Weights of a small GPT-style language model, trained from scratch on English Wikipedia.
Size: 24 layers, width 224, 7 heads of 32 (1 for keys and values), MLP 576 SwiGLU, vocabulary 2048, 13M parameters.
Training: a variant of Adam for these matrices, 6608 steps.
Each number is 500 + 40 x the weight over its row's rms, rounded and kept within 0 to 999. Layers, rows and columns count from 0. Numbers have three digits each. The size before them is the row's rms in percent of the matrix's.

# up: layer 15 MLP up, 576x224, rms 0.0572, rows 286-360, columns 168-223
# down: layer 15 MLP down (transposed), 576x224, rms 0.0563, rows 286-360, columns 168-223
# gate: layer 15 MLP gate, 576x224, rms 0.0584, rows 287-361, columns 168-223
up286 102:451481572490518488540567537514459469479536506509467547480461526503485468509567542443590502465490489554519539462504540484493534531509520488516490504503474488459507557412
down286 105:399489561486508582492527514492500492521471403495490495528550478475490460544487456493491488471441511524497593396570509471563426557528538435511509439515473499511484530463
gate287 099:472484519467503495501561508528469512563427483459532538488499507466481522513538481532458492456547534545497533517467458431505480494480562488453526498453510562562441548466
up287 094:499534462532536499473447442574451518488518518511490482462483519523523555502511525500594495535435552551496537498508477579504567481489513467565479490490508519460479490517
down287 097:483512487575547458548529501593512559492504509463508520480500498520497561487567507567547448544450554567424504486463531552558526455481509488483490473496441479466501537495
gate288 102:454367457540525523595563527426496556508505505528577541425516472482527550518523521484595423483469465460456525593535548513490499436546473561504484444527554528500494447507
up288 101:413538597495502454507505498425486485492508527540535512455490493465458554521596461512520538516442543453470589498501570539567452482525518525528470493511470450514483492496
down288 102:544510495483417475494489511491526554479498468488545464599492475503435471439544467502498478485470564547586511474456440615535469477490519510455559503510552512471461547532
gate289 096:551519566534524491526537435528500518423558478514478552490368556453501479458493513549500508517509467551484557547453484478477551493524552533508609465452489537509527493463
up289 101:502539506559589530526463471509583509498433462556497531486486443553511546567484492589592526526470557461518509527507503505535451497480499495540527487481523482473480504504
down289 098:535500556515528553494492436528458461503491505545472538523511505557567466452516457480491581530565491506472522557552455513440471501529512510469524448516457519511524497497
gate290 106:550512524503492498568514469562494522478482523520502563532456510481492514480519491477453462468528505478419595564520571500573487551441571508549544455410511530510463533517
up290 105:463533526546437546560542467444494486523522554499531510543546502489438517505537453509542518406406462486471454423513540472562522587481447486619494499522516526463477527474
down290 103:491477454583483494557494572550517538495423515523572513441512432516500514475480480477487501522557507471451409516521512505516528485467515518561517497480517549488524541544
gate291 106:598486430493553500517526514528503513538490511511494422468512509499497486563488569508524502541440518483451438495484448489493531503508458469581555442522509517481456558496
up291 107:535571487530511483500482434552585463458472468529540474483508426497441547500503570497484547496478499618567502496510484561560516529494528456546516533465572549512455461488
down291 108:507515533491429480414501472490584532484478483528528524517551555519486518482571433551492548513477512579578562477499432514466466519470471492502478564491479462438475524534
gate292 100:498400501492442488507487439505480526460436526548589524525497480501463549529528563394497484477452500553419524462562512528527496555458479463623527504470482494546456493451
up292 106:509503504444489438569509521510499557502513497541512601507447487505495529490489469489447489518511518531527424433429536488516545459556521542501510507460443514523490545485
down292 104:531439559417473443512416511476545521511541517461468562519485479478529498489409466535433488531430512524548521471497595443490513504473551452410487506569450467514470579492
gate293 103:490432575470465515504473524549481482516489508548524558464514512509519442574440463472437509528443494536513502611446487519464487505459499508476552395393536472498512480565
up293 097:552577508465513408551513418555559510507508483510574466528533525510516520461546603523515503509399477493488495530547543520492463540414583501472495538496482449569511582498
down293 099:510454532475498577503472473481530455511427441561526448541572508541545466508472524498448546523450464487505458494469475482501461525473501536493522426445543450539470558516
gate294 098:492483510403532501490511454556524521547529525475462544534508449518500490477424414498600458499467523499482568537559460421479494610497514532507536428477549483514544496542
up294 092:481541466506490444541449481503505476414417456485467487476509574502542493494536438503474496494473454539449537542519478539464517517406523550539509556477501505503535516503
down294 095:525536524509471528631498500449522476476488542533477502516525587528493471495539470464469507471498465525497465527474519531534574370444492491447473488461452529467497422465
gate295 105:488532522512508438532549486528458520525518474524498545506396546474507559529552483477501471512493516493452527491598540486518447562444557531478572461481487488582476522531
up295 111:488528531536482619512546515521525487500563465440508547575558504536446465498501487501467498505521462427514498508455514525562540472525482494459447536525495538485407508521
down295 102:530487510502481484564458589543496474535477548488448564508433512472512463495563485470456507428515468483460453487529520454520466496466602499555560517497414455528466490498
gate296 093:516472495428571512466559499523487505551554537504548538502556477535520525504506511491477492527541522524540453506489565497519487550521515457433514460440518507564511572487
up296 093:508531597583525513459471492508543475460553514575511513509540478457474476473449497476545440487453490577549483484423515512538594514516490522538448549512496526518527541459
down296 097:618474519500429432507510437456531526542526520498502521442542524564460529487534494515512552481513516517444461534505474508449531428482497456520456451472492475510500507489
gate297 107:584531516481472538513536493491571594528522441510546537471397451518531458542537493488469463489435514488464555518474494522532452463546503506518481501409529493505570554467
up297 099:438533478519480577491492487566452446481486448500429523541496453507462511454505457539490473488516477544495470504423455521509521456448517525487517454490480503499548456523
down297 099:586515517531503491467516533441515490455460443528571528477423489472553521566539436435524493481462510485477544464485561478440505527441427494544501556493537623473468493522
gate298 103:445439454416451427500520521500522460441447543515572525477461502529505460551589448487474493489556471536552481462510529418496456527483513552475485470514452487513457499478
up298 099:506480530486476461397499546517457521529570460419513540512493580525472488501543527483414493523438503523529458496507497489502493511417493452535555526510452477502447392544
down298 099:512490550585501513544524530455534548490481451539459478457484404439527510510530461496488478495486494470397524475519501497531484537516524495551511512520469528452489541487
gate299 100:487493473528529397474479460557514517500525522431595572527526552459512513508531539505460431484512455511541473553494558508561514536458535487528509514491483477520500543532
up299 103:449416453516477493537452458515558552544497434476515539554514501497516438442508539421518456435469517475462503590528524505519515525512550449536495470482509565550406509475
down299 103:480424511581510510537458518520507526513413456451472601450485379573451526506508518469527537466503495463469612502468497602549508507528472403557508522496520449557520536478
gate300 104:450507508459524551488515488460551535465572511501500452505526548476524508516566471403490454487530562503515459523561417529505591516508485487496465549517508528552565463439
up300 097:501451519506490497487520529470531445495459527492529556477467497556495540521510550507488471581480500451565561537449482489386462479502481475503525535521557473525474513469
down300 100:530538454474527494490529466508445461461471522564473490466514442410487522513442513552470545549497540482477555497501549519542475499461538534529505464406506465480515532468
gate301 097:518549501493464474474522451458469476490521471576500523421494487494577550520563503450542443529527435440431490526491440525475410476469532510556512530443505475512522511546
up301 096:499550522497527505428560468497523472497537539450529454470499481478497449480484521462485431436518511492480505502599500461498502491554506559504456461524534499467520497496
down301 096:535516446421459528508471432463543464491483487510562488460532569480578538485529508441500415492507550513472477532536496501498481427516498562504440432445484457518494455509
gate302 097:530497493508488486470507426529502491423452514562485506460473538500508451493461503520429483479469472496534482491464570501545509508466430484579534532490522445520573589464
up302 097:550461525422457563469532535575528526494453547530469508538502480541464539553521504545519583537459449487475532535488506514505486456571448484457538523499494551484512492504
down302 099:519527490540568473522461527495506460475495525523436514501515528535487519459476443483510490485535444507565508472535507495433544517546503453521525514465456534473502508536
gate303 102:481454462493546481474523499524462496493489452487516508431501503459545453599473509482457466502485500492408470546553493526457490542430514564524499537496527481546546507526
up303 101:519486572468505499522455514516509588513469549456535541536471485422523532480569501492465488438519462464467526477511540535467481561434503551523517440543517412483539526467
down303 101:503493512516468490505520490488488533466485528478488521474420564518480514447525521510418449484536527492505495495524481504450482527460508464532483459559470486593543467497
gate304 107:500560559532526514484520501474490452458513525497578531430465491494495487512470488536533544490499497550493511443484518546511462426493488518566462527459566543540520543490
up304 108:488484549509544470445509558470483463528477484503481495433488471553496478530525499500492482487534505564481475429445422493491488587603501448456477549508462501546523613462
down304 111:517453507478486514512460535518455471518477468465431483525549563490514471425482508447504524509486523481521492467559526533516486512545520549463461419511525514520537454448
gate305 098:434472445523492448495573481501427522507478490477495474538489456462602509569511503487438559523468471474455534466506544465572437573487578529508635515433491487560522559486
up305 098:530488468479509531488494501506504508478479507491518503509476534519482536526567481556545497499495587495513475554555476501518442451469437493626463525525550530466474460493
down305 093:457533478479502456547472505518550516488531474499468481499421524562449537574468471512518562461495551454523510481502567583526544518528546518471482504450464487514504524508
gate306 096:453478466511528439530514428465458515475503479473479438499553481531556487488538494514521566439504537552506461470472505428525445496546479533530554526519513510505449461598
up306 093:425589487452512475488497514475453427467534526507527554398495447511459467516557514516474484563560468537447445474492481477472474474529461503536488464448391485437516522437
down306 094:504414563546552457519489495502526489476494471489467518507471523477491465501531520456592507390487452463577420540574565506415495510483516491411444448460558555500471521535
gate307 100:519491586475545507448512561536532492513519522490495512464489516469486511514543532524532478487510508505472487449524492499548583599605564515530490433477477571449450478462
up307 096:623516589553501478543454499493505495500455524506480474556435537501534495478567497525550507536472525462567474486525502486531536460548499456504504542483510449488511516531
down307 099:475441501472561573535481587397450472494498448521544473457520520490601517455516524460511494477458532575517495548524471435567511549451484525462525496461515540457481463481
gate308 101:495508537509561525478492479472524513529544507484485507558506503480435547560519518511509493547456554501478469537446553450547473522540460516537475452508563521530482492480
up308 108:570527405589511519516501553519468542517523465561484495501553445501488508472529489526513540493589468548542453502513392554438516459525527510514490515540505478486519460503
down308 100:550482507511481492475442526510502486472535480545451449427506477544512498403471577485460515460455482470518530516489511533463492447464547567540486509478550509536437528491
gate309 098:519575459550506498477546479563468478434462484459525481503453563429474500515511495487524520547492465472500498451453484471517563499515475449450533394446526544554463543522
up309 111:452483475517517534522523477507534463525518466552477547550519517522535502498447502564476443546495523403537442533512461503526542468471485538503446510534500465468487475573
down309 106:485485498511509530466477507534581533494569469576494548581473542525500439500449485498475526495513545499453467535488482485513493495458483557492485573494525446463512514472
gate310 101:512480517489498478496512517529510583467488471453469576484541482530488458570517447498441438517554552423418496452404464550486529544465530560544571438533480491492540576460
up310 098:548476558539585449516507548479521472487517467526465539523569516511476503537483485485480524531392482512479496593589558527509479497496496449538434524595484523475487481551
down310 098:504491525442474549497546547499539426541469448475477488493435465606563482536511489530484496434443542541526488521491478458494499504409547480580488442483474568507495518527
gate311 099:543548447584483522469587455526462542519494533510495550489511433485524567502611496494488478512533541504480452484500494472456428436494508486472444496460466491459457517497
up311 098:517512484510486503510520500524500500473551453555494416515476515459473518508532605518484500483458423548457489465509486514497466532469558483538529571514517505508441511471
down311 093:537528504538514487584481468556485445478529474443488563465438462486464500503473465525431568537481438495470531500493519457471491521455574499586492441534537507532513524501
gate312 101:517425532475535461532513474603465527475568449498522515518498531475533603555461491467514491420454450540466508516493570459558454440530562479566569423578493573496522551496
up312 101:504488469489503532517437535535450450456606462483484509502495495508567536524511497439524524506502399520501508532438558461531467435550521466536521469585473518500510496489
down312 102:484542455538465465464455477411552493473522523507470496473494478558483477448535569502508511590506512457587523503378460551521559507485504537439470564427485484500520495522
gate313 096:471591533509544500491495463507439500492476504488545511463427529399505536518455499471519511452535498451517503517437465494527577580540462481495467503496497510512555447482
up313 107:468400476481480569466527510454491582549433422486543500469521500543462549477596486480475497492427544555469445448533538536493528477538576413433536487517528549490464501500
down313 105:502494566582509474503523512541495480461478534513553535513449475496439561502520538503548530511446536447551491500504521504579526509510589472465448549502474595494541527533
gate314 112:457539399441538511544529481547465467448472519577544526506521540445514501464408395463476455534555499507507485463471473476511595520513491453508525479515559596497561492506
up314 107:467501554476453519445512486484503527450477475453562476465519423507452484540572464555577511553503532589495564459501511526523456495493478562518511452496507472456499450480
down314 108:527473515536588442489496541532523481539461502547503488487507491414560505470562469475494499472521469558489513467496500524505536495544512504567547572520532553516506532499
gate315 103:517499512463473527496501461455487486508548423546514495541427461449473476542535477478540546500480478556485497567421512515493469489542511494560548436534542538555540475497
up315 102:496560550502483525472464486526435489510502537525463529518512511475539543418418495500483464499477501506511480459557479557489506465436555496532456531455482486488459531495
down315 106:478565522528463518447543465550452492449584549469508490509542428550465527399451491511477485474529427523504482536487511459465496462498485492568512521484448521581527505552
gate316 098:461519522488557479481513493482456499503566561507568501476505589413490582539496529509576468497477532477487505558510532471496402507516484523505548533494558530498479522514
up316 100:481451426453439567509538465561521554506494523480451488586558492546494459518566409476487569571512538485526506492475556492520529472570456529486511438463446472540420485490
down316 095:468477494478540493459510523472451462550538488449531467543435557480478529494570509529517471499525520446521452521468586485484509513584455522499550510447422463575492488489
gate317 091:408504506521491473473552481497442519482488442470480547488492494502571559466537495521479519496482545496513520481473538507472430495489494484522543528495430491517469521485
up317 089:575561475501464521537512505534531489517485490573504441548505510543485464534499580426607419477572491578536461491529494501484497539521517491508506493490520453479545538462
down317 092:425507540490465482495454482473504537512599470512523517499617516504497500463509462546419594467445494457486500544440536488504488485468496419512436470521428520493471475540
gate318 102:502479444499563575510496504543462454477467535505485424502455454470458501538443512478442451496525496500456472480481508481534526478544454500416499525456481501522484518545
up318 099:490479420495486498531557510494508491461518444505490520434469496467530512441505477527528499518518535480522474469534507522462414464443544524527490410535473445505548478446
down318 099:482508473519565521471434511548487467492451531536555481533488511553526544543433516471427576434481482521518549494532489509560575540525420527443549460461458542539492428537
gate319 100:518463520542500487477488524555527532453430541572499481511539529494470572472433509506490549444554571601546492458532502542403482505449504500550470521503487516443503549574
up319 092:535524535547497459516557476518541501509575485445518559584499534533458537512527500558451480515464490486486504500493560465543508485592564533490478532515441527462462578480
down319 096:467485545489468503539486573481531500537432450521540407481461502394499484499498457437512532495517487530500527578476503525466416448430491508501551479511556447547505479513
gate320 109:514525575491547546431498536547512572525524581504549507536469494469489484517518508425521489399464511468414533534524512575544481527550582494547505434420475509463503540567
up320 104:432540511465534507478519520485463562504503520504540558477522535471539451510573472457483547457460483499480492557485486463479558546421431493569540542520444493575497491518
down320 102:445455485527506525523466608493518544544466535486541490569510513436464482496506536478493469538497467612456506521453465519560499514518502542525481483524465516525491582544
gate321 106:477512515490575530451479502504509487485543450562463521473524502485487528520504494472457485439484500507419535500479538512528505536468528471501531515500512529501461522431
up321 100:623451494491445548479511484484449509472490439553429448515571475516457547405495505484452520512504463543503463561434526506455474438455486523478515533455533507468566528544
down321 104:532434542482515469478575455527547491464493379432490456516548501566470495480458525456493509516526548526470528405446484512466543527497495420498518515552495519566529497526
gate322 102:448479558452548473492546495469519535498521437493479504555423516488484506532507537480435426466470467457482549595542505422544488475603533491518467501604480556482522539463
up322 097:512507520500506480563399493518536475512547594463483541503502450441558479537571475491482502549516498533513496466540475564535618541505506534486565492460506431439505491467
down322 097:439499626466489474513620519501470554484508457475497496569480474445493558475440518468473458473433441509502539565568551382537425501492530454496439515565513573502485469472
gate323 105:552498560486517525466471530550495484490433535518518476426512452478583497555487461451446504478558530453441548433517548535545459532546596472461508439492576466467489527432
up323 110:467510460478463531485491485518462483584579535513566498499508534476535546508514567484497469433498504453523521464522562520558562451449578497446514477523513558473529480493
down323 107:479464461500479544539543467505511509479520517604502460550520565531494535499491539497444518504529461522463513458488587562562473522441490465446477460552514592475491498456
gate324 099:403456425537485507583532485549536546493524467475486518477529519532517531512496432508497494595455454505533467490570588504507467528493455490529553504525506490422544435429
up324 100:525439450478473502514403508509490521478540501539469472393519527564510543493471479454503494520449490432500546489512482525449520431418468553517468517494545466474518542454
down324 102:515581477527441514426476565435474529513478517466529545534442494566556498514504514567501496468486538455491497506431433550527495551531508487508481542492504514542498452579
gate325 099:460449591517582498472474452568430481514485459549473568487520522464465491528519377472546408524456509490446564480447476523439404439412488531537543520413556537464531525520
up325 099:484449422454510579469516481523485412484489483434548449556495560554498506487523532459477587589523549457515476489560536524488521537455434527535526484499461452573512485482
down325 099:524483491532471611473470460582524491555487535432525483461486574392482493544437500516519505470526468460545511475565509458534497532455408514518497482521426548527450491537
gate326 099:473558449520513523497574491489442489478474496552583532549520547440468564480430475534524522440466462480477525543525530536599502511589495523464481507513558592526484515508
up326 107:503475527479490443533510550478498477529521545513504572446484569487530506486440494498481476546508525478536483503480520523466561488517470542515462474449484489485446433494
down326 104:536447449432463515501469540492556477476494508497491513507501510612561509523509564518474491541531517494477492490493512466394505474509413489522579551493473405543456483517
gate327 088:524476426478570518512541432577570493526521500593562469497510444480576616488471540561516454564460534498552545558498577527459536479536529536504544435531473553452509515489
up327 093:491586490436498427434510491519500450538487505552497515482534461441571522497504501512492535597491470491534467537444481647429516529514436485489506519534479446455475451496
down327 095:527543514478472494490464523480444503507470537429470509490482510579489470539473482446509553524498460522486435453478426502546461463480499430491524490509564473543471481529
gate328 098:486502500556489454463566391513516523506523538501546491517444531515498570541546470436526451553568579546509503529571494446515542482483580560521545549463493498521571506541
up328 095:521504521484567509485429556529476456554567516486493566484523534539508482474428515518490550465475359487476502568539482492533508550497454438564524518500483517454544497531
down328 095:575470439552549493496514544570525510530496503429466529482506546469491499550492493487515512471515431549544433565560513466596466522509526534553466440552438483471583557560
gate329 095:501523427492455438514585442503480513550481495571490534479513533509467467479469480474444515484520467554494486535542479440452556490562514486508567525519493515527513581565
up329 094:514453533451494492531442613481506477476502513481540479484488540529446544473535497518578489472536549553489507442521483449498514501555465520512499462509573438541510479528
down329 095:492447452455525499551499534557446493535452464504521527477558499539507524524455485517454496506555475522463520559560463488503450557518531504503539469546475482481505488473
gate330 101:461469543475456471520490486487380479483463574547621507516520534478518502498494441480469500421542480483487527502551557500540437439506469552518567429458570523560531527464
up330 101:542488474477522550474526554508513526517506495469490563505512451490504471526470603500564541553412519512440539511565615464525431483557471508438474473574498467489536444444
down330 103:485473417518505556559499561426459525444487495498495473486536469508487516447515547440419533461552519479493541496537482547534529495498517553493488435484567463510570481508
gate331 100:508425445513506505485562448490531523570438477433493494515531483469470544519421570513561531481483496456480394437477469547482464596549553552485598521536522503501450563460
up331 096:504586501494559480480467542462477513553476512463491524503544486491540401531517527445549492475504481421472538553481530520511516408442573470531518443510523469427502473477
down331 100:579506542558510503494516496492446511591552495445510542427432527565487522494467489491483494467527421450533528553446522481464476446471482501474501447537556473488501519523
gate332 092:490531533521547459557582439518494537498509510456473438497527525394508540489480468492487558520395488499479430576477558461527469539520502460527578482563482575474486504485
up332 099:519444517458476536451524470487501435505516476545476530509497479512450511417487572466464540498497511430446493462561491491491468513445457432455512542471459504462482494437
down332 097:574502497455476519454493513535427503517548478481524529506506491474506508482510542493487499480569479514502540426520504445481448441456519556486456458482515452533540604505
gate333 105:543385561463528506523533531508516609537558472506454498474456570505513557494493542488507456463547581501425480542547473458493472535488526515528450492480565456522546511526
up333 099:473455509590492483531491501523535463467437482485557511556468525526479441491558527466496516504488418484452562544518520573551467495530620538607512510530539499541462515456
down333 099:533543423408522485513545495546552554488555498554490536444519559449456540519442579538506517494479541518450458508575429449469482514518456449456431465504501472461526471512
gate334 105:508459524520556507472504522545477526545440568502501503465454441470526417511456537476545471480553466502523530451502457449485549467544587521521478440499452474553534544506
up334 104:446531543482466498473516499550482479474460534535452550500486464541571496531576519509519461580478512516509513491389465469502446508493515464481515483456548506515526516575
down334 105:519560510511495499494482485545498511468505449511534473456490562513433480544528539494499511496494536504475489498487443524414510512554533495498433483486490455545507505526
gate335 101:463541500541543518547544503554558453494511538488484514512530361541438514508439492537506545485458525528448470458526545515597516560580473461483535497523452508463467492536
up335 103:583507499579481480508472526513510577477448435496496468513509542483540477456615567487531496444512536429493524453540567543518523514437496540527538491474532469513459483507
down335 106:513596546515512466576518534491474450539552488449516452585455495503522564515495460491485466461533510481573432579526489521490510487559430544566495452517518458538433420579
gate336 096:500486459500457513522500472558555465490541448525531478463466451542482493488457536462567421525596465541550475482511472511544497490521524540523532517442542488490496458549
up336 090:517532563561504437486547528516477507523427456469505480486527532412487539537434488566510522548511486499464542452474473475511547561456495447454478512473433478520507455514
down336 091:473532477497518538554459473458540473477520453525463433468441466516498500485528542513517408442452510502456491482535534501506504538544581493497547439526571470500520529492
gate337 112:501514524446501574545532527508528440504530555518515479451533484478489541530490454497558527503517477461509461503486477516483456486476490530463474469531589586610515464543
up337 108:477488506440525516475479437515590461550517492464577510533550575482472449447527524524582458488436486582527478480547501486453533556477517560529531500496585519582451513518
down337 108:502539500436570505562492473485536466520613502543462425518512441452410528532516553543543502578535487507521506531530479558561475501412393514494548556465559488484478489510
gate338 095:483478506470525510537571534566560615520479497448503521519463526448481501475474489537412464457483530430480447579577519432559437500459510502555448445529469532519508573539
up338 094:550545485545477458468438510532425456472447490512493488515474491558487489529528475490398481566464534523418551511517539499437491502529500471526488526411461432564484469478
down338 094:505510553486535526492534455509522536545538563460521488520502522432463537498510513525554505465489528492630455509529501520520516466508532484501475491597528522477466501498
gate339 105:418515500502491577544537442480470529499485503537587379507518528455548490562402476454544451475456512470472552388478492512524498500457488490495562445460544492515527508465
up339 104:498496511506465502506492503501507503551506485489539530568479640472446486440458499423544519444560538596519429422499494509541481522490532441453451555529513474496494506571
down339 103:482551527474478450456465478481469514577521570502544575516500515475497595482406470475492457461519480587459502472579514455528513554537577460525517571529490464449441476585
gate340 099:521527434512526550436499482467513523516517475455491515484467513457515492513507484499567483535612556474477472553461516524515523497557616570503529542512442508614534446521
up340 101:489519598547503442552472452549418483515530500502463484502538494461533566555546486428499526535511508494479559465533509520480461495499558503520527528474518480512522466539
down340 101:525495535451513446566508464479511431416499524511529485539427512555462424551506501554401541464471372472524498546429451496487455493461490375488411443481536462478514493535
gate341 105:494459513478441464533532487494505492515524531418567464517483531407463585458491380545540487497535526570483467577528500499547448489520429524524524473502503541513551452490
up341 108:475501527513411499542449539488483557464486538468518479534472579511472552496454518564521500468528513485447487501480439507511545446488469540546518556455498453489494499588
down341 112:447496517502497502508608509551446492513504529451539483488516544429448527551440553601553546527501546512470553490520502477492535487528459485558504552545439423461570486547
gate342 095:482448526583521486534539481577496519589506486469487514557495428500498477559507472485509507430436501560518515548575545414542526469520530500555574458560502536469475566528
up342 097:481539524525488509471532467465532472512484451397512508470484507496530557563461511532482506532520489535552542520524469551526449469421558510541559492465510503422461439537
down342 097:455623496515484532491515490447526434485488499473478434451494499474534558530497446564486540486551517497508466438429468521506461402471592525490494508507528461430528436543
gate343 095:538545496477497471516429533534500490457540508548581500477510462482531498477451471465457517494462531467476549569515481501504484549513528492462479486499504459555573528513
up343 087:542525483559547471536431472502463475485479553485511512552454454492550461491502491571557576539436469490467533471446535513458547511550391528474458499515425544550495488462
down343 090:506483463494550503486537503529498479517498470442575460483506484510526528439467456509488463464515500531525499587562508515521476525537601440499619462504526459427549599567
gate344 102:579470483556512512453511480584538589493475481517500459474421546469471569553551461522497505458508458529545452443521518520489499484470514439556531527483485483543515460509
up344 097:404503536419428503516532517500457401545502468473466624490558525509536591465458518499467501494542501453501550534458427545526516480483509581505485575519500461498509490506
down344 096:517476487502516471529539587563484464526534485526527573519513585475531501501540441484496504456542456507422530530601552506461508521545572558561466484495487476475474484504
gate345 087:542447448457511456505583480510459568448466513569539425525470514466401503553483468462541435433511445561478513615462474452488421469553491582539534456494518476488537492469
up345 099:567551460546531498557552506503511490417492576478480512458512508465476457471479482494519553464492499496544501594427563511442440455537448556478503391544478536488544464438
down345 097:567537504508525451512503509516446452420550543462499507479518484420488505450527503512486566533430557495606530441468565519500493502450479569501499430463559498521531477409
gate346 110:575453504508484504492466477548486450525561541555534558503474518535493519519489511405483497540557520509490557548448504503505518486502487475573494517438571508560584493551
up346 107:529515440609534527537485515508413564429454490504501459476451498491493407485508458570488479504480499578530536492499436515510514502480468525467475502523470555484458503544
down346 106:459469540556504450494520463533519528498564599523544492526519515449508517507490437468496557503607539530603515481504493468468501476511437473576515517469453483446451476538
gate347 101:499466524494544510484443473538484486478397517507535493512513465429525508525410498525540461554571532534478520464459479489508535498539476526520477494503560590572496552505
up347 098:512487470539478539412481521530504474433442481559500524506482475514559532520502475468544481504500462501496417509465475528450502479523518547515562479547499468486418568473
down347 099:438484428510549551570506541473446465494445488496425469441520490547505510499443479420483437501541506499413543471511462508558441515569524446479519503524494480534483512428
gate348 100:524503499545493497510545430474483534526547522516551521440522568454520511505436451503576465535489498514489522503570550437469462496492487535529523528504460506480575460541
up348 102:472465446484483558421538536518528452468455523440515427534472575479462463470462503495470508535550530504455477497491526499540559543597479500406478480524471493483535548503
down348 102:462477517469521574469463555532473482511384486448463487540488555505516494514483474485420562512528552446495541530494527495493509489585396508519465429483517478482514514456
gate349 102:510465549613453516543548481544518485489481544509528558499508433426543530518465519511542501486441477514455512547498494523527420519499560500544524491509487544524488453485
up349 093:580540534511518535505471530514542570444549444478465550435476470517589434452499572524505469462480553493454450529479524484451529471568499528516504512440516467489546492500
down349 093:521447465449415432508576525461502533530514498546468403547498473607463498525483431458466458444501440547532508499533535456557471542452547459505518464486460531454440425466
gate350 099:478509565491504419561492559527483567459422443495549504498470527479554503524506493447495440564484482518473507458519472497471545528503443521534484434467475533501509519466
up350 095:539580566525533476455461472508516464502515512479506486524439458537471586525467541488540421452406467521520533475506455570532525497482598493499550528495564443522468464489
down350 098:560447423453544524505501475480443476458548506526543530512483554468543506507618434450554533552533485472491487481495448462475467501535478460521484430564505455480465501481
gate351 098:515474526516592469506472486585501482424531450521484506476502525507510515522500462535506540597481419505439437453472552504486494536465472522507536522481503485472492504494
up351 098:450526473599501478551465500401514469481538487568499463463530567454477490512511459468596435563535545441473493526478443435530461463490475480460486506513428464496451432457
down351 100:500469510446458511479496458492485551506488436454551477522460416508482480462495518447492468455516483539508525523524514469425489500514533518453434503498523548504485528520
gate352 095:446468613487442526506481524521422514457508525524495509530485423500529530490453500485505547513458509487476554445497561505535523518518526547577485513496446532470542556531
up352 099:490500514483493534561424506472457428423511527518477408458513518499527518516543518432471506477517500456555493465494501474487520549449507559518496517498523529510476489536
down352 099:522508537495548503480463464536499493508454508554489448518522495577483440462480466547555474487515517521575489493542487450472521495582481535394521487459494485488514502566
gate353 097:513488583453461432450476530528494470498561551440486487505495508446506574505492493483453431505566542618524493392527579500496521500531449572526490498438554501521545563476
up353 103:482464503506502525560519582508482539461554537495523489487498519479497551528476448547544456492525516507493576498549475473479493561492488511435466500484520470598513495418
down353 103:504516485430461394474490551514466489555527477427471475472477483435503473483469450488452461512485540470566540431477534508447557566505470571547483464543478573537477557487
gate354 099:484511474488545420502527459528537476454551505538523474482457457495515483582489516528548476470573492499485450494513506467454520588488501471515494442542437506470505497564
up354 103:501544509478548476481474497495533477458490444475526446490511431502526434543522576510439516432539494519476415463516500470423601505531518480497515486487473487449482524534
down354 104:420476518489533502450456508466485485542389415435502482496560524505495484493463551509436530445519548555575442461524501529521581408516540532447458474454530477530491572452
gate355 099:520550505486544495484534533511501516483453544477529463438475432496505451490497465533485496535524464505480616563466510492444519503468510592468530506586573479509532482569
up355 097:502537508490468429507501508508514508538502516563494530514495418554478503549486447458491536561478521503481502441523464546421479500499455525542540607506488467520520432539
down355 099:495454556476534504508479504464430520468492497500442515504541567535517538473450528520533483480485523566478495464461525445506453526463524480535445425489452511497530528435
gate356 101:483534489539590452445572512588479517494500502513462590467433463476535523525502504550455489476510500468519531487538615471566439535499501543492513575507428502507524505557
up356 099:452540505479485551565458462450501461417527495570492496538481509570532514524497552574560502569444517532534519476439574541525503444523438501516487500494543444483460470447
down356 100:526472531512490513451552557580527520517480469528460472477522469384501469475512534547451506596554530459467511483551583473575485517540390479475477417507433481526451469498
gate357 104:576511530431493540507509580462470518457472527503508424449477481478541437488518528468485433523549534450458596465444496528441594528435543505415476466457465537445470456468
up357 096:507472410469526440501458470459422499561531525503489551463471521530510444483501454477561469541463499505506450478492462498486504440456570535472538549495538490520521490513
down357 096:443523485530420507480573492550522502504456446527536523506498566505447528482462471559487465460529508450437490504441540531457498553508497501468447451427460529551476495433
gate358 100:469454549494489406563509540545468517470475474512474524443404502479476492569487456508503460458524525438456580493442588540466387505462505458566498464492495512544555490454
up358 106:575485477483485443477469471514554528475581517390553519480559451486525466466454495474524488548508508578499495461520517495517578538468562511463479509535572476451448479537
down358 105:485518493489414476528588566530488545449487457496484520455425471456472507523483462494465467480434489470518565469514521493531510512453552407523481442489475521523555506420
gate359 099:506521562476519550520517499541505494482499510569545510551494536486440558490515449484460562478513469534493593463470570548524472480471510508528576499465548514594518565502
up359 106:509443463544519470489478591469495514515494502467491504516464502480506447534575471575444452536529583484464620501463456500514477487505557546455476471459423480480537421513
down359 105:526593473491534452543436502557498486471498466460490468455477511445533421501589480554457527484509598488489542574507533527453462586435563502497488479456546472488479513457
gate360 101:483505544583514589484566463546554505451477475572518499532486515420485543473511464507586574421492518508480500479489578509578438535516527501500508506479475542485536536505
up360 108:507566560434560409510444495470442499509532542487529456446474433515586492516570528456464416537447466514486567462439422505464600442524509545481523472472539497528470491482
down360 102:528443573511542536440481508508515491488491520526571431536446427435470521507478496446521599445484522554508546464522490576518488481525571537559468457398506506436420544536
gate361 087:435457406559572526494546516524558522494474484478526436490450550514494485572533496486542508489467586516467421478555485572541570499509466476506498493558478516466454571543